{"num_hidden_layers": 9, "hidden_size": 96, "num_attention_heads": 3, "num_key_value_heads": 3, "head_dim": 64, "intermediate_size": 384, "vocab_size": 4096, "hidden_act": "squared_relu", "norm": "rmsnorm", "norm_place": "out", "norm_eps": 1e-05, "positions": "rope", "rope_theta": 1020.0, "rope_fraction": 0.25, "qk_norm": true, "attn_scale": 0.125, "bias": "none", "tie_word_embeddings": "early", "parallel_block": false, "extras": ["local attention windows", "value embeddings", "hashed n-gram embeddings", "a smear gate", "an embedding shortcut", "learned residual scales", "skips across layers", "capped logits"], "init": "uniform", "init_std_qkv": 0.0701, "init_std_o": 0.0117, "init_std_up": 0.0701, "init_std_down": 0.00826, "optimizer": "muon_variant", "learning_rate": 0.00957, "lr_mult_down": 2.0, "beta1": 0.9, "lr_head": 0.0127, "warmup_steps": 0, "schedule": "wsd", "decay_fraction": 0.56, "decay_shape": "linear", "final_lr_fraction": 0.0, "batch_tokens": 16384, "max_seq_len": 1024, "doc_mask": true, "train_tokens": 102400000, "max_steps": 6250, "dataset": "wikipedia_en"}
Each number is 50 + 10 x the weight over its row's rms, rounded and kept within 0 to 99. Layers, rows and columns count from 0. The size before them is the row's rms in percent of the matrix's.

# layer 5 attention key, 192x96, rms 0.128, rows 78-127, columns 32-63
083:38 53 65 45 77 47 34 38 54 45 66 52 44 63 58 49 50 53 45 53 69 42 49 55 65 60 50 42 42 51 45 38
090:43 55 47 50 55 44 37 47 48 35 43 63 52 52 47 24 52 42 40 37 49 42 45 48 41 42 45 46 64 47 50 41
091:41 40 66 39 37 51 53 49 50 54 49 52 40 50 31 57 40 42 35 39 53 41 63 47 51 44 45 55 51 64 71 46
090:57 75 46 52 39 60 58 56 59 67 55 40 56 54 56 29 35 46 49 48 51 35 45 62 59 60 42 59 66 58 55 40
069:34 43 50 53 48 60 48 67 43 65 58 59 56 53 49 67 60 41 44 40 56 37 36 47 46 63 72 56 51 64 53 55
084:54 44 61 61 56 31 56 65 29 46 39 63 61 46 51 67 60 50 33 46 49 42 57 48 37 50 41 49 55 38 42 44
095:56 41 47 45 41 52 62 40 46 25 42 25 52 64 50 45 39 60 53 48 61 56 39 72 63 62 51 52 57 51 50 42
079:41 45 46 45 50 38 40 69 51 44 63 59 51 41 58 39 40 46 63 58 56 45 49 66 47 44 54 48 55 44 55 79
089:57 64 43 63 55 45 51 56 40 54 46 59 39 62 51 52 56 65 50 38 60 55 47 59 61 60 65 46 36 45 43 39
085:49 61 66 61 47 56 58 53 63 34 63 53 53 57 66 45 46 35 56 34 77 44 45 64 41 60 30 52 64 59 37 45
078:57 45 45 55 59 53 70 54 65 35 55 37 31 56 54 51 43 51 61 52 46 48 45 61 55 51 49 50 66 45 37 36
099:50 48 60 49 57 46 57 35 40 32 45 40 60 37 52 58 50 60 45 58 54 54 61 62 59 33 50 61 55 46 45 49
086:62 49 45 60 42 52 51 64 50 38 42 26 58 45 61 42 23 58 55 39 61 35 45 57 57 61 55 47 42 39 52 45
091:41 58 49 37 48 34 41 42 35 34 61 25 42 39 54 41 39 48 51 55 65 49 39 42 71 43 43 45 47 39 55 58
090:63 52 52 44 57 45 38 63 66 66 49 55 54 54 56 42 47 56 57 40 58 45 22 32 48 61 56 41 42 56 56 56
069:46 36 50 53 56 60 55 54 25 50 47 49 50 55 59 50 40 54 46 38 48 36 64 51 40 53 64 76 54 55 51 38
085:59 46 58 47 41 61 61 51 46 51 45 68 51 61 50 49 52 35 40 43 54 60 43 44 50 58 55 58 40 62 54 67
080:55 66 24 47 37 57 39 47 60 61 45 73 60 47 46 70 54 49 47 37 47 50 40 44 30 41 43 44 25 54 40 69
079:47 42 28 67 29 55 55 31 39 36 44 52 41 37 72 40 34 57 44 49 54 58 48 65 35 30 59 55 44 47 56 46
080:44 59 48 61 59 54 61 58 60 50 50 40 62 65 37 52 41 38 54 51 52 51 50 51 56 63 32 54 33 56 42 58
078:64 49 45 51 43 47 52 44 36 66 35 51 24 44 54 41 34 41 42 50 62 62 56 60 62 53 48 59 60 59 40 39
088:44 58 61 73 62 55 58 44 57 46 51 50 53 61 27 58 80 64 67 37 61 54 52 47 52 44 52 44 47 34 41 52
085:52 47 64 71 48 41 41 45 34 54 56 54 59 60 64 45 56 42 68 48 64 36 34 56 55 66 26 43 47 60 46 70
077:33 58 44 48 65 42 34 56 57 69 55 59 33 49 60 27 51 56 59 57 47 56 43 36 42 51 48 52 52 42 38 36
085:42 29 51 63 46 65 51 63 56 40 36 64 32 53 50 62 40 69 38 47 46 37 63 44 46 24 59 42 57 50 44 46
086:42 67 42 54 48 67 58 56 71 69 50 51 41 55 53 44 46 47 32 50 54 63 58 38 44 55 59 68 60 47 67 42
079:42 56 46 73 58 31 48 63 64 53 48 48 25 64 47 44 57 55 44 54 72 47 59 62 49 44 31 46 63 51 67 59
073:45 32 66 37 44 57 48 46 52 36 63 68 20 39 64 39 45 43 50 59 43 39 61 57 47 44 53 45 65 45 52 46
077:42 40 43 48 60 48 61 58 50 52 59 56 64 56 64 43 47 49 30 68 42 45 49 63 49 50 44 35 53 46 45 42
088:57 47 63 47 51 64 63 48 32 49 38 44 46 60 45 42 49 38 54 47 27 60 44 43 61 46 47 45 36 49 73 54
076:50 51 74 31 67 56 44 49 76 48 45 66 47 51 49 55 61 38 56 49 58 58 39 51 58 47 61 49 61 52 57 39
080:48 61 48 44 55 51 45 73 43 40 66 61 52 56 60 48 52 38 55 50 58 55 34 47 50 47 51 35 46 32 44 65
091:61 64 43 57 53 44 54 51 41 55 54 37 52 53 38 43 31 49 54 58 43 55 39 30 70 54 51 38 48 43 53 29
073:74 37 59 42 59 57 38 44 57 47 48 40 56 65 45 50 49 47 48 50 53 45 45 49 59 49 55 45 31 65 50 52
086:41 60 48 59 49 41 48 52 60 66 56 47 42 52 60 23 64 51 58 65 71 63 38 40 31 46 34 39 60 53 41 60
067:48 49 55 31 39 43 55 50 43 54 33 62 56 56 57 61 40 48 35 45 69 42 33 50 71 60 52 51 44 48 45 55
073:28 43 68 51 48 38 35 57 74 60 47 60 47 39 47 65 44 47 74 43 63 27 57 37 44 35 41 41 55 53 38 47
077:50 47 38 63 45 52 69 51 54 56 41 55 43 64 50 48 49 45 38 60 54 50 35 67 44 36 54 52 55 39 64 48
085:40 61 52 53 70 57 44 66 43 56 50 43 67 53 57 39 53 55 73 52 51 36 46 41 63 51 43 35 57 48 54 37
085:56 55 51 62 39 57 47 41 57 47 63 60 41 54 48 61 62 36 43 49 65 57 61 40 46 68 40 46 41 55 50 66
090:53 63 54 55 55 19 70 52 48 50 56 50 49 62 52 60 44 59 60 39 62 61 41 40 49 45 58 39 35 57 66 56
095:58 57 51 39 45 54 44 42 37 38 60 44 55 47 42 36 59 38 53 57 68 55 45 48 60 52 46 47 52 50 61 47
085:45 43 48 44 54 52 63 50 62 59 44 61 35 57 56 66 56 51 40 40 67 58 73 55 54 58 62 57 51 53 65 69
089:63 54 38 40 60 56 54 41 25 53 40 44 35 40 33 59 41 48 52 40 55 60 35 44 68 61 56 58 46 49 32 55
079:54 45 46 47 68 60 47 54 52 37 41 65 49 57 41 54 73 39 60 43 62 59 38 50 29 46 49 58 46 42 28 58
078:57 61 49 46 66 38 68 49 53 54 47 64 47 52 39 52 47 48 51 46 43 58 43 65 66 46 49 24 43 62 51 47
082:45 55 46 37 50 46 46 37 42 58 45 47 47 66 41 73 44 39 51 52 36 40 53 57 60 54 71 58 34 44 56 44
082:72 51 51 59 61 56 50 50 51 64 48 41 49 59 52 29 45 51 44 50 56 39 43 67 39 53 59 55 73 55 55 25
082:27 59 58 18 48 55 34 43 62 55 61 39 46 53 40 58 48 32 44 41 46 61 48 42 51 41 45 67 37 52 38 36
082:52 44 50 67 37 65 74 52 49 59 56 58 59 45 40 44 45 56 57 56 61 35 60 45 33 57 38 56 44 40 33 55
# layer 5 attention query, 192x96, rms 0.131, rows 79-127, columns 32-63
102:52 32 56 51 60 42 46 52 63 59 62 47 68 49 53 37 53 61 36 52 60 61 40 45 44 65 65 54 71 36 43 54
086:30 40 55 57 73 39 45 49 37 64 54 64 46 37 58 63 37 53 53 46 58 56 57 58 39 35 50 50 50 46 34 61
083:57 49 41 59 53 54 46 51 42 28 52 47 26 34 26 69 43 55 48 67 47 43 60 60 35 44 54 42 40 40 66 53
081:45 50 50 38 58 57 47 59 60 43 54 57 49 38 59 42 50 57 74 71 42 34 41 52 49 42 49 61 33 52 29 51
087:66 55 37 56 56 53 55 52 51 57 40 44 57 65 53 37 54 32 41 60 58 42 58 67 39 42 72 62 46 51 28 48
097:33 69 46 36 42 44 46 44 47 62 34 45 55 50 56 37 38 59 46 43 71 44 35 37 47 51 45 53 50 58 68 51
092:55 49 41 48 48 45 52 42 68 50 61 76 37 49 55 57 61 32 49 45 49 58 55 50 42 57 64 50 46 62 61 43
101:49 50 60 56 64 42 62 50 49 47 38 46 62 36 42 57 59 33 72 55 35 59 58 55 30 41 54 52 49 41 54 53
084:56 60 45 31 49 70 41 46 48 51 45 55 57 50 44 59 44 43 49 64 55 55 49 42 58 51 55 60 26 64 50 30
099:40 44 32 42 51 32 35 50 61 52 45 43 50 47 55 51 42 36 47 46 48 59 58 38 52 47 28 56 52 57 68 40
099:45 38 51 49 45 67 42 47 55 63 26 36 42 42 45 54 54 48 57 40 51 51 51 37 48 45 49 38 49 62 60 51
088:53 59 56 37 55 32 57 49 47 50 55 58 32 45 56 50 53 41 53 54 44 44 46 43 45 51 42 45 59 59 50 46
082:63 34 39 46 39 51 49 53 43 54 41 48 49 38 59 59 40 35 45 30 42 56 43 50 46 56 40 35 40 42 56 49
086:71 50 49 51 44 40 41 48 38 48 55 57 42 69 58 46 48 44 58 64 20 38 44 37 50 57 36 53 57 42 44 44
078:50 60 41 65 47 45 63 69 60 51 33 53 55 58 47 49 41 55 52 58 36 36 54 40 34 55 41 48 48 53 54 45
099:38 49 41 38 42 69 27 33 57 49 50 59 55 47 46 46 46 53 55 80 50 43 52 53 47 45 51 48 34 41 51 46
093:48 57 65 51 46 54 34 43 56 48 58 60 48 63 50 65 41 40 44 34 45 50 46 50 55 39 42 50 41 34 45 46
085:65 40 45 44 48 49 53 55 51 54 58 50 39 58 32 44 50 62 35 22 50 59 49 53 42 54 54 45 63 56 55 47
091:59 59 55 49 42 38 34 53 51 44 49 56 52 52 55 44 57 48 52 66 48 42 64 46 34 40 60 49 50 52 65 53
094:46 43 55 23 42 28 28 54 41 39 63 54 52 49 48 68 49 45 56 44 44 54 44 44 54 55 43 47 61 53 54 66
093:54 37 38 43 41 47 61 49 53 67 43 33 57 52 42 39 33 51 52 46 46 48 61 63 39 47 43 46 35 55 39 57
099:58 57 52 49 44 52 50 53 44 51 41 62 57 68 32 63 46 52 57 57 41 52 60 59 54 50 49 47 48 36 45 53
072:74 56 48 59 43 45 56 54 54 49 61 47 66 61 50 39 38 47 35 41 54 33 42 57 67 67 49 52 63 46 52 46
084:57 56 58 39 42 45 47 54 57 40 59 54 67 56 54 44 53 63 30 44 47 59 51 63 44 54 44 69 56 68 47 56
094:46 61 39 55 46 41 49 63 52 41 52 50 50 52 40 54 44 52 65 77 59 44 54 34 37 48 54 40 45 50 48 45
085:69 45 34 43 49 47 71 46 44 45 25 46 52 51 53 83 53 55 41 65 47 48 69 44 57 58 55 66 49 51 51 35
078:31 60 50 65 49 71 56 39 51 42 59 64 55 49 43 33 51 43 48 42 46 59 53 54 49 32 58 68 60 51 68 62
085:50 48 32 60 52 49 53 45 52 51 57 35 56 47 58 32 69 38 45 44 54 55 44 52 40 64 54 49 53 51 50 28
092:65 45 34 47 72 59 24 50 49 62 60 54 59 43 58 55 51 58 54 52 45 47 43 62 47 30 36 53 65 44 43 62
075:47 41 65 40 39 37 29 47 53 58 47 29 69 56 54 69 54 46 45 40 73 50 45 48 56 49 50 32 43 67 56 67
086:44 45 51 34 65 52 52 50 71 48 47 49 57 46 57 62 46 46 61 42 48 57 49 49 43 34 49 47 36 43 46 44
087:55 65 52 63 56 57 52 50 45 57 43 52 53 38 55 44 45 55 60 61 57 62 44 77 52 39 56 36 61 52 45 60
088:51 50 47 38 58 58 42 56 37 64 51 63 35 49 53 64 51 34 44 41 44 68 36 44 63 43 37 36 41 61 37 61
089:48 57 51 51 37 41 55 53 36 50 71 42 42 46 53 46 51 54 60 58 40 59 38 39 61 66 53 42 28 32 33 50
090:60 47 48 40 58 63 64 41 44 46 54 49 33 47 54 47 39 43 50 58 44 43 58 54 58 44 55 48 53 30 45 45
084:75 64 50 45 51 51 53 57 67 38 59 55 56 68 52 49 50 54 41 43 59 41 39 57 53 50 50 53 36 54 58 46
086:62 41 49 60 53 63 50 32 50 51 23 36 39 48 38 59 55 58 55 61 52 33 56 32 57 46 55 42 37 58 56 54
100:72 53 28 48 39 41 55 54 58 57 43 37 65 33 50 62 64 50 46 49 52 52 44 65 63 40 49 53 54 50 54 46
095:39 40 54 43 44 53 46 50 36 58 44 66 41 57 35 56 45 49 56 64 44 71 50 45 47 55 38 58 40 50 38 42
087:53 51 53 51 43 53 42 46 41 50 46 35 41 64 64 47 52 53 52 47 61 48 53 54 54 45 48 57 58 30 53 54
095:46 43 52 62 54 61 40 37 48 48 56 53 41 60 64 42 67 43 48 53 62 51 42 39 46 44 64 41 66 57 43 38
104:62 50 43 49 61 47 62 63 58 41 51 34 59 67 48 58 63 52 56 54 51 52 66 24 41 53 53 44 42 54 48 39
094:39 38 46 32 48 57 38 52 53 43 50 39 51 64 56 43 28 47 52 43 41 49 45 65 62 29 49 27 68 27 69 48
079:38 45 44 39 46 59 58 53 73 66 60 34 42 68 62 51 40 48 59 45 49 56 44 51 49 40 56 39 50 57 35 40
089:66 52 54 64 41 59 65 38 21 69 51 39 46 45 41 50 52 35 47 41 51 72 37 57 48 60 56 45 53 45 48 59
089:38 50 38 55 40 37 53 43 64 42 27 48 36 62 43 53 48 52 43 74 43 50 75 57 38 43 34 51 38 60 56 66
091:51 50 49 36 42 44 37 38 45 49 61 56 49 40 47 64 44 50 41 75 33 33 55 54 57 60 53 49 45 56 48 40
091:45 49 50 55 45 54 53 55 45 42 63 47 29 52 64 31 49 38 64 58 55 48 34 61 45 67 47 50 32 65 50 43
087:36 39 51 58 61 52 39 51 43 53 48 53 42 60 32 36 44 57 49 50 46 35 52 49 52 41 60 41 37 49 66 66
# layer 5 attention value, 192x96, rms 0.123, rows 64-121, columns 32-63
099:50 42 37 61 40 30 63 33 30 50 37 44 58 23 39 35 66 62 59 66 52 40 43 55 56 51 38 48 53 34 44 55
093:48 44 46 50 51 55 39 33 58 27 48 53 47 55 44 49 81 67 52 49 35 56 49 42 58 60 59 50 49 61 53 70
116:63 57 44 41 54 61 54 42 43 49 51 66 29 22 56 43 50 49 65 31 53 33 44 47 44 41 54 50 45 46 34 29
108:52 59 59 47 52 52 54 23 56 41 57 63 54 42 42 43 57 51 51 45 63 54 53 52 59 52 65 27 50 54 42 43
100:62 54 52 40 56 54 39 46 57 53 49 45 51 63 49 45 59 63 48 35 49 52 63 56 58 30 57 61 52 39 30 54
102:41 32 42 63 47 42 48 50 56 33 42 45 46 40 66 54 43 27 40 47 63 41 52 71 60 51 46 37 55 62 48 29
114:62 35 62 41 50 60 64 45 54 63 54 36 53 53 47 49 56 43 62 53 43 48 55 66 52 40 51 58 54 48 36 32
096:39 47 51 51 62 53 56 40 71 46 45 51 39 60 50 64 49 49 45 64 51 54 59 39 46 25 50 59 48 61 42 34
111:45 55 44 53 40 62 30 42 52 49 47 56 66 52 34 44 59 54 41 49 31 62 54 48 42 42 53 52 51 55 37 52
118:44 53 57 57 46 53 60 37 47 47 52 59 39 61 50 68 44 43 51 50 77 57 42 50 64 52 57 51 73 46 39 56
088:51 39 40 55 56 63 49 54 60 64 58 44 64 56 45 46 56 35 64 39 71 43 58 73 60 70 35 69 47 47 41 46
107:52 60 41 52 32 74 49 60 49 58 38 38 57 54 47 40 53 57 56 48 34 32 43 46 52 39 39 59 51 41 52 53
104:63 59 73 33 44 42 55 65 65 43 60 56 55 53 56 52 77 56 33 33 51 43 76 63 46 48 60 46 57 53 50 43
117:50 45 71 66 59 59 48 56 72 51 52 64 45 47 40 39 53 56 56 61 59 50 51 46 62 49 53 38 57 50 66 44
096:63 64 41 54 52 48 64 49 53 34 36 63 68 50 51 66 52 53 53 55 48 52 48 42 40 53 49 50 71 61 52 57
113:69 44 57 49 52 61 57 72 63 57 37 45 41 49 42 48 50 48 41 51 44 55 58 57 66 61 53 37 52 58 45 48
104:52 56 58 77 45 47 22 40 45 48 63 42 42 62 43 67 63 47 57 39 57 57 53 30 56 49 47 52 56 61 41 49
087:57 46 30 62 65 37 66 56 49 57 55 58 47 48 42 67 60 50 48 42 59 63 55 39 39 39 40 36 68 36 57 55
108:48 34 35 49 52 42 42 38 53 63 65 49 52 41 43 56 54 60 69 56 47 47 45 52 66 43 60 67 50 53 49 76
095:33 56 68 55 45 36 55 54 44 53 61 46 55 39 47 58 72 57 52 70 60 37 68 65 40 57 50 36 56 46 55 62
091:45 53 43 43 49 59 34 53 54 45 46 49 60 33 30 38 40 59 31 57 31 58 75 55 38 41 46 49 42 42 49 40
085:48 45 51 47 41 62 45 46 79 53 63 42 44 56 63 43 55 67 47 54 46 56 55 66 62 52 60 59 45 44 58 44
122:43 56 49 40 51 49 45 48 38 34 32 39 58 48 54 59 47 59 48 45 60 55 39 57 60 55 48 42 40 65 36 39
119:58 39 40 51 56 68 39 53 49 46 64 82 40 54 52 43 45 47 35 59 54 57 32 47 63 46 58 54 56 59 58 51
106:45 45 32 38 63 30 33 54 50 48 51 53 59 51 45 37 44 51 30 37 50 63 52 43 62 31 51 48 71 48 61 37
093:45 47 62 46 43 70 53 44 55 58 62 37 77 47 57 43 43 49 48 39 66 56 45 49 43 42 55 42 40 42 59 62
090:55 49 29 29 49 50 34 41 38 42 66 48 49 60 65 59 43 55 48 26 50 53 49 59 61 63 45 58 55 56 51 53
081:36 48 54 44 58 47 58 49 47 66 44 53 51 61 29 39 58 33 49 41 46 46 53 47 47 33 58 75 49 51 39 32
101:77 48 40 38 60 50 50 50 48 54 56 58 49 37 50 47 66 57 63 41 66 58 24 63 40 72 47 57 48 54 49 56
083:30 56 44 43 52 45 55 55 46 67 38 44 66 40 46 41 42 50 45 50 54 47 48 63 26 36 54 59 42 40 57 42
106:54 33 54 63 49 44 46 34 69 51 47 52 37 57 65 52 40 51 59 54 40 46 54 56 60 45 42 40 63 30 46 58
096:48 52 42 40 59 41 49 38 36 56 44 55 62 54 39 49 47 43 48 40 55 42 34 56 47 40 45 56 64 32 40 46
078:68 26 52 55 39 54 69 54 50 60 39 56 48 42 40 48 57 64 51 39 43 37 57 49 63 51 47 40 55 45 41 45
098:25 48 49 62 53 49 51 30 51 66 56 67 68 42 51 53 48 57 40 65 52 49 55 29 49 55 64 67 54 38 56 34
112:61 61 42 42 57 66 48 58 70 36 35 53 53 20 46 39 40 44 55 48 51 57 46 55 44 44 50 37 57 54 63 57
106:51 46 69 66 44 50 45 58 57 66 58 53 52 45 43 43 19 42 52 51 58 32 35 34 58 34 41 58 54 26 58 52
059:40 61 58 46 41 55 53 51 57 53 48 25 46 49 66 43 46 66 48 79 37 60 51 35 51 52 58 69 36 39 57 62
103:42 49 45 59 53 56 42 56 69 40 45 42 57 54 56 52 54 48 55 59 56 40 37 77 47 66 52 47 58 37 64 33
085:49 68 54 41 46 64 36 58 56 61 58 45 49 61 70 68 55 58 33 36 48 69 57 37 36 51 60 63 57 57 58 37
099:60 41 34 50 52 38 43 50 58 40 46 37 46 28 33 51 55 46 64 46 46 49 56 57 61 40 33 51 59 26 50 45
085:48 52 45 50 57 66 53 44 46 54 38 50 60 58 49 51 52 64 45 53 49 67 46 43 48 37 59 66 55 46 42 34
103:57 50 39 66 65 45 63 49 48 48 47 58 54 49 70 35 59 60 48 57 46 49 50 51 70 39 55 30 57 61 46 45
083:45 62 53 54 66 53 38 64 52 55 46 63 29 50 35 54 61 48 48 52 53 51 60 37 33 55 48 50 53 72 81 46
094:60 58 50 41 50 40 59 37 49 44 56 56 38 46 51 69 36 55 47 36 52 62 62 46 52 58 50 66 43 33 56 70
099:66 42 51 70 41 49 30 60 30 71 51 52 64 64 58 41 46 38 51 54 62 74 36 58 45 38 50 56 35 31 50 47
103:50 47 60 48 45 56 54 44 47 35 41 31 27 45 50 53 55 52 49 61 55 36 45 54 46 55 38 46 48 58 55 27
138:43 52 48 58 43 58 62 48 72 57 23 35 55 43 50 44 48 69 48 23 57 42 41 49 46 47 39 56 59 53 56 60
106:53 45 56 63 47 55 52 45 71 59 42 56 61 65 35 53 49 54 60 61 49 56 41 54 37 34 43 54 46 57 31 47
108:44 58 30 45 49 60 57 54 64 46 55 59 49 43 66 63 56 37 73 59 45 50 41 56 56 59 62 55 53 28 65 39
116:56 46 59 35 64 48 34 45 70 76 64 37 45 58 56 58 51 44 53 51 60 53 46 59 53 49 44 65 50 57 58 48
119:65 45 44 46 61 33 53 56 62 59 56 60 51 49 68 46 56 41 52 52 31 55 50 36 68 70 72 46 54 48 55 40
090:63 19 62 59 40 52 62 58 51 62 45 58 42 51 52 44 66 38 50 48 43 44 66 45 44 46 39 41 53 46 47 51
086:59 44 48 64 46 36 30 42 50 47 55 55 35 52 69 43 47 63 47 56 33 61 66 51 66 60 52 36 56 52 41 32
085:42 46 34 47 55 53 54 45 35 46 57 66 46 53 47 44 51 55 59 51 44 53 60 50 26 51 43 43 70 64 43 54
114:50 62 67 50 52 61 62 46 58 43 30 40 51 52 70 43 48 55 43 59 71 44 40 49 53 49 51 57 37 43 32 53
126:54 48 61 47 54 48 36 62 45 41 42 47 44 54 38 43 43 37 47 54 44 30 46 54 51 45 52 70 43 50 59 43
085:50 42 41 44 55 55 59 49 47 59 57 50 51 34 60 45 66 55 49 45 50 46 77 39 55 63 36 47 51 40 54 41
115:43 53 48 34 47 47 49 60 59 40 46 45 36 53 64 42 46 45 39 31 47 38 23 68 68 46 36 50 75 62 39 65
# layer 5 attention output (transposed), 192x96, rms 0.0903, rows 64-120, columns 32-63
099:48 55 55 50 61 58 67 49 46 54 55 51 43 48 48 34 27 26 40 73 51 51 55 43 46 39 46 40 39 61 47 53
094:48 55 40 63 52 56 62 40 48 47 46 66 50 52 49 54 38 48 49 57 57 46 53 62 45 36 34 44 57 53 52 16
113:49 64 64 48 50 69 36 58 54 38 53 58 64 49 54 54 62 53 44 54 49 40 57 33 63 51 53 52 63 58 57 54
110:40 54 61 43 45 52 57 51 47 56 64 48 57 59 62 46 55 63 65 38 52 53 46 50 62 41 32 48 47 56 70 54
091:47 41 30 60 51 55 54 51 49 47 53 54 53 42 47 61 57 43 47 46 44 58 38 54 56 67 34 32 61 52 57 38
097:71 81 70 39 59 58 48 41 55 42 67 38 58 50 57 59 56 54 50 37 46 39 53 42 47 45 41 54 44 53 32 51
113:31 50 59 47 65 50 49 59 42 56 43 43 50 53 54 61 52 30 59 61 59 50 47 42 58 50 52 39 41 51 51 52
103:51 38 67 43 67 63 50 42 42 47 49 59 49 41 58 61 61 48 61 49 47 38 60 55 55 50 57 57 52 42 60 52
107:46 33 38 60 46 42 56 43 42 33 49 63 41 45 49 74 52 45 62 66 56 44 65 46 36 32 57 37 50 45 69 41
102:48 40 34 52 39 43 51 63 45 59 50 57 38 52 48 45 42 48 56 68 56 58 40 56 50 48 55 42 38 48 57 52
085:33 52 45 59 54 40 48 47 40 41 56 58 51 40 43 48 51 35 53 52 28 60 51 57 41 52 45 44 57 64 33 30
107:66 55 57 40 41 44 57 27 53 40 52 63 59 44 47 50 46 44 47 25 39 56 50 46 31 46 41 44 55 53 46 34
092:52 56 59 47 52 40 37 61 58 55 47 41 67 47 53 78 58 58 46 44 52 47 51 46 46 39 36 49 36 70 56 40
104:59 54 47 55 51 52 58 38 34 66 33 39 52 66 45 39 49 71 59 55 67 62 36 44 48 45 59 49 36 59 35 46
101:58 55 49 46 42 41 55 35 55 52 55 44 49 56 60 39 41 49 49 19 49 52 45 50 58 43 48 53 57 52 49 64
099:40 61 77 50 50 52 61 41 52 68 48 62 55 55 61 47 37 46 55 45 57 47 54 35 49 49 45 54 49 50 26 43
103:57 47 67 43 52 43 51 65 49 52 39 55 49 48 43 70 56 65 53 67 29 34 68 58 38 44 55 65 76 53 58 56
082:52 55 56 58 50 39 48 70 49 47 47 60 48 48 43 68 42 65 63 40 35 55 62 66 41 37 68 72 62 56 55 63
102:49 56 49 50 44 59 37 45 50 37 29 57 54 46 55 55 30 41 46 71 59 36 66 44 30 43 56 53 35 50 53 44
097:50 49 56 56 49 41 46 69 44 56 41 61 55 49 48 44 45 50 55 58 48 46 53 53 48 36 69 49 54 83 44 43
093:38 42 50 58 54 35 60 52 44 45 62 69 45 37 53 51 55 42 54 57 54 45 55 50 41 47 70 46 46 36 59 62
096:32 43 46 73 52 49 54 52 44 54 53 49 51 55 38 59 52 53 50 71 58 47 43 59 33 56 40 40 46 58 40 38
124:50 57 70 45 39 51 53 41 53 46 85 41 59 47 52 52 59 49 42 55 44 40 45 55 58 49 40 59 38 66 52 33
124:48 42 53 56 53 61 30 37 50 55 36 46 55 60 49 55 56 62 56 55 73 50 42 31 44 49 51 42 41 50 64 61
098:51 30 50 58 52 59 48 39 51 46 58 53 62 51 46 63 56 51 61 53 48 41 56 69 49 33 44 47 39 45 61 45
098:38 28 56 59 44 50 49 47 44 57 48 39 45 52 48 54 66 59 54 49 61 58 36 64 52 39 37 47 36 60 54 52
091:40 33 53 59 55 58 58 34 50 24 46 43 58 50 48 64 58 52 49 55 37 46 36 57 53 55 44 45 67 51 54 49
090:55 57 52 50 58 50 51 64 49 56 56 62 61 47 62 54 57 32 68 54 36 30 67 44 60 65 50 41 66 33 59 41
093:37 40 49 51 46 65 44 65 55 57 35 29 46 46 41 33 28 48 26 50 47 48 43 61 65 57 35 44 57 56 46 54
098:50 49 42 53 40 48 53 48 42 45 53 54 43 39 49 53 60 41 51 44 68 62 51 39 57 64 57 39 39 48 60 67
108:51 34 41 39 63 58 54 47 33 39 49 43 46 35 49 64 39 56 45 52 29 45 49 61 34 53 54 63 49 55 43 46
105:47 27 44 47 38 57 54 52 43 37 62 53 41 40 51 52 52 40 62 56 30 48 44 54 60 48 57 38 50 39 59 60
094:47 55 66 51 56 63 34 45 52 53 55 52 59 46 46 60 34 47 54 62 61 52 55 52 39 37 45 61 38 56 47 52
094:54 50 64 49 65 44 58 61 39 65 40 54 36 39 73 43 50 57 62 35 54 37 60 44 45 54 46 58 42 67 49 74
103:53 50 44 38 40 59 50 33 35 38 74 39 67 53 45 49 38 64 46 20 47 42 39 50 62 53 46 54 38 43 58 60
090:55 44 50 44 59 38 45 46 50 52 35 42 61 41 49 41 63 58 48 45 43 55 39 52 37 51 42 60 48 59 34 69
081:25 41 52 46 56 49 59 52 41 53 46 59 29 40 51 37 57 46 39 54 54 45 43 52 54 52 47 49 27 67 40 45
106:47 48 43 43 51 46 57 37 41 37 62 54 38 40 45 51 44 35 34 39 28 44 59 60 47 55 40 54 48 61 28 36
099:49 53 47 58 41 29 51 74 57 54 46 57 40 46 49 71 62 63 51 45 60 50 58 52 50 66 46 56 56 51 48 54
104:31 36 59 53 60 56 68 47 38 46 54 56 49 38 63 62 43 41 54 64 33 32 55 43 52 44 64 56 27 52 42 51
089:47 42 49 57 45 49 48 61 49 60 44 55 43 50 52 49 55 38 55 72 60 43 52 34 56 60 51 29 63 37 65 77
109:58 59 65 50 42 56 54 56 59 59 54 32 36 66 41 41 46 72 46 55 52 39 44 55 35 40 55 45 46 72 53 48
092:69 39 53 61 36 45 51 46 56 63 38 60 48 50 46 55 43 66 53 40 57 46 66 55 56 59 66 75 62 41 45 58
097:43 56 34 46 62 37 55 59 41 39 53 59 50 43 50 50 53 37 36 59 28 46 44 43 48 54 63 59 63 46 46 50
096:31 45 44 56 51 56 47 45 43 44 61 50 36 49 49 47 71 49 59 66 46 55 46 43 50 55 57 32 60 51 48 60
105:46 60 57 39 70 46 72 47 56 50 61 47 41 43 44 60 63 43 40 50 49 57 50 48 62 65 42 58 37 45 33 31
120:58 60 45 42 39 41 46 39 58 24 49 50 47 50 49 46 46 53 53 57 61 63 47 65 47 37 45 48 50 53 44 35
112:43 45 39 50 50 47 40 45 51 59 55 55 57 48 56 29 50 37 54 45 52 53 59 60 53 53 53 42 68 44 54 49
103:35 58 53 42 61 65 56 46 44 39 54 57 40 45 43 56 35 60 45 34 45 49 47 53 44 68 29 53 30 42 51 59
104:42 48 59 48 50 50 53 41 33 39 46 54 74 46 45 58 43 37 45 52 34 55 61 54 36 60 49 55 66 46 44 48
121:37 62 51 56 49 59 60 61 55 63 56 43 58 70 62 50 38 66 57 28 53 48 63 43 39 62 39 50 53 39 43 46
097:66 63 55 42 76 66 33 57 57 64 46 49 68 47 44 49 35 61 53 36 45 58 50 54 33 49 51 50 64 36 41 44
103:49 55 37 57 53 51 53 68 49 42 57 38 52 54 40 55 41 64 42 60 48 48 60 68 30 41 49 48 56 56 47 47
078:48 55 50 49 63 41 60 54 44 43 49 53 54 37 65 53 46 63 51 30 49 55 50 78 60 65 53 62 54 47 79 51
111:34 34 48 57 48 65 55 51 41 57 58 48 41 45 37 46 70 49 38 71 51 69 31 48 58 52 38 28 45 59 50 46
125:62 45 34 49 54 52 58 28 56 51 42 52 49 44 48 55 56 35 45 67 51 59 41 34 51 45 55 40 34 28 46 43
098:45 49 69 60 62 52 52 73 57 56 48 49 57 47 51 50 38 63 49 36 43 56 60 66 36 45 43 61 53 61 45 53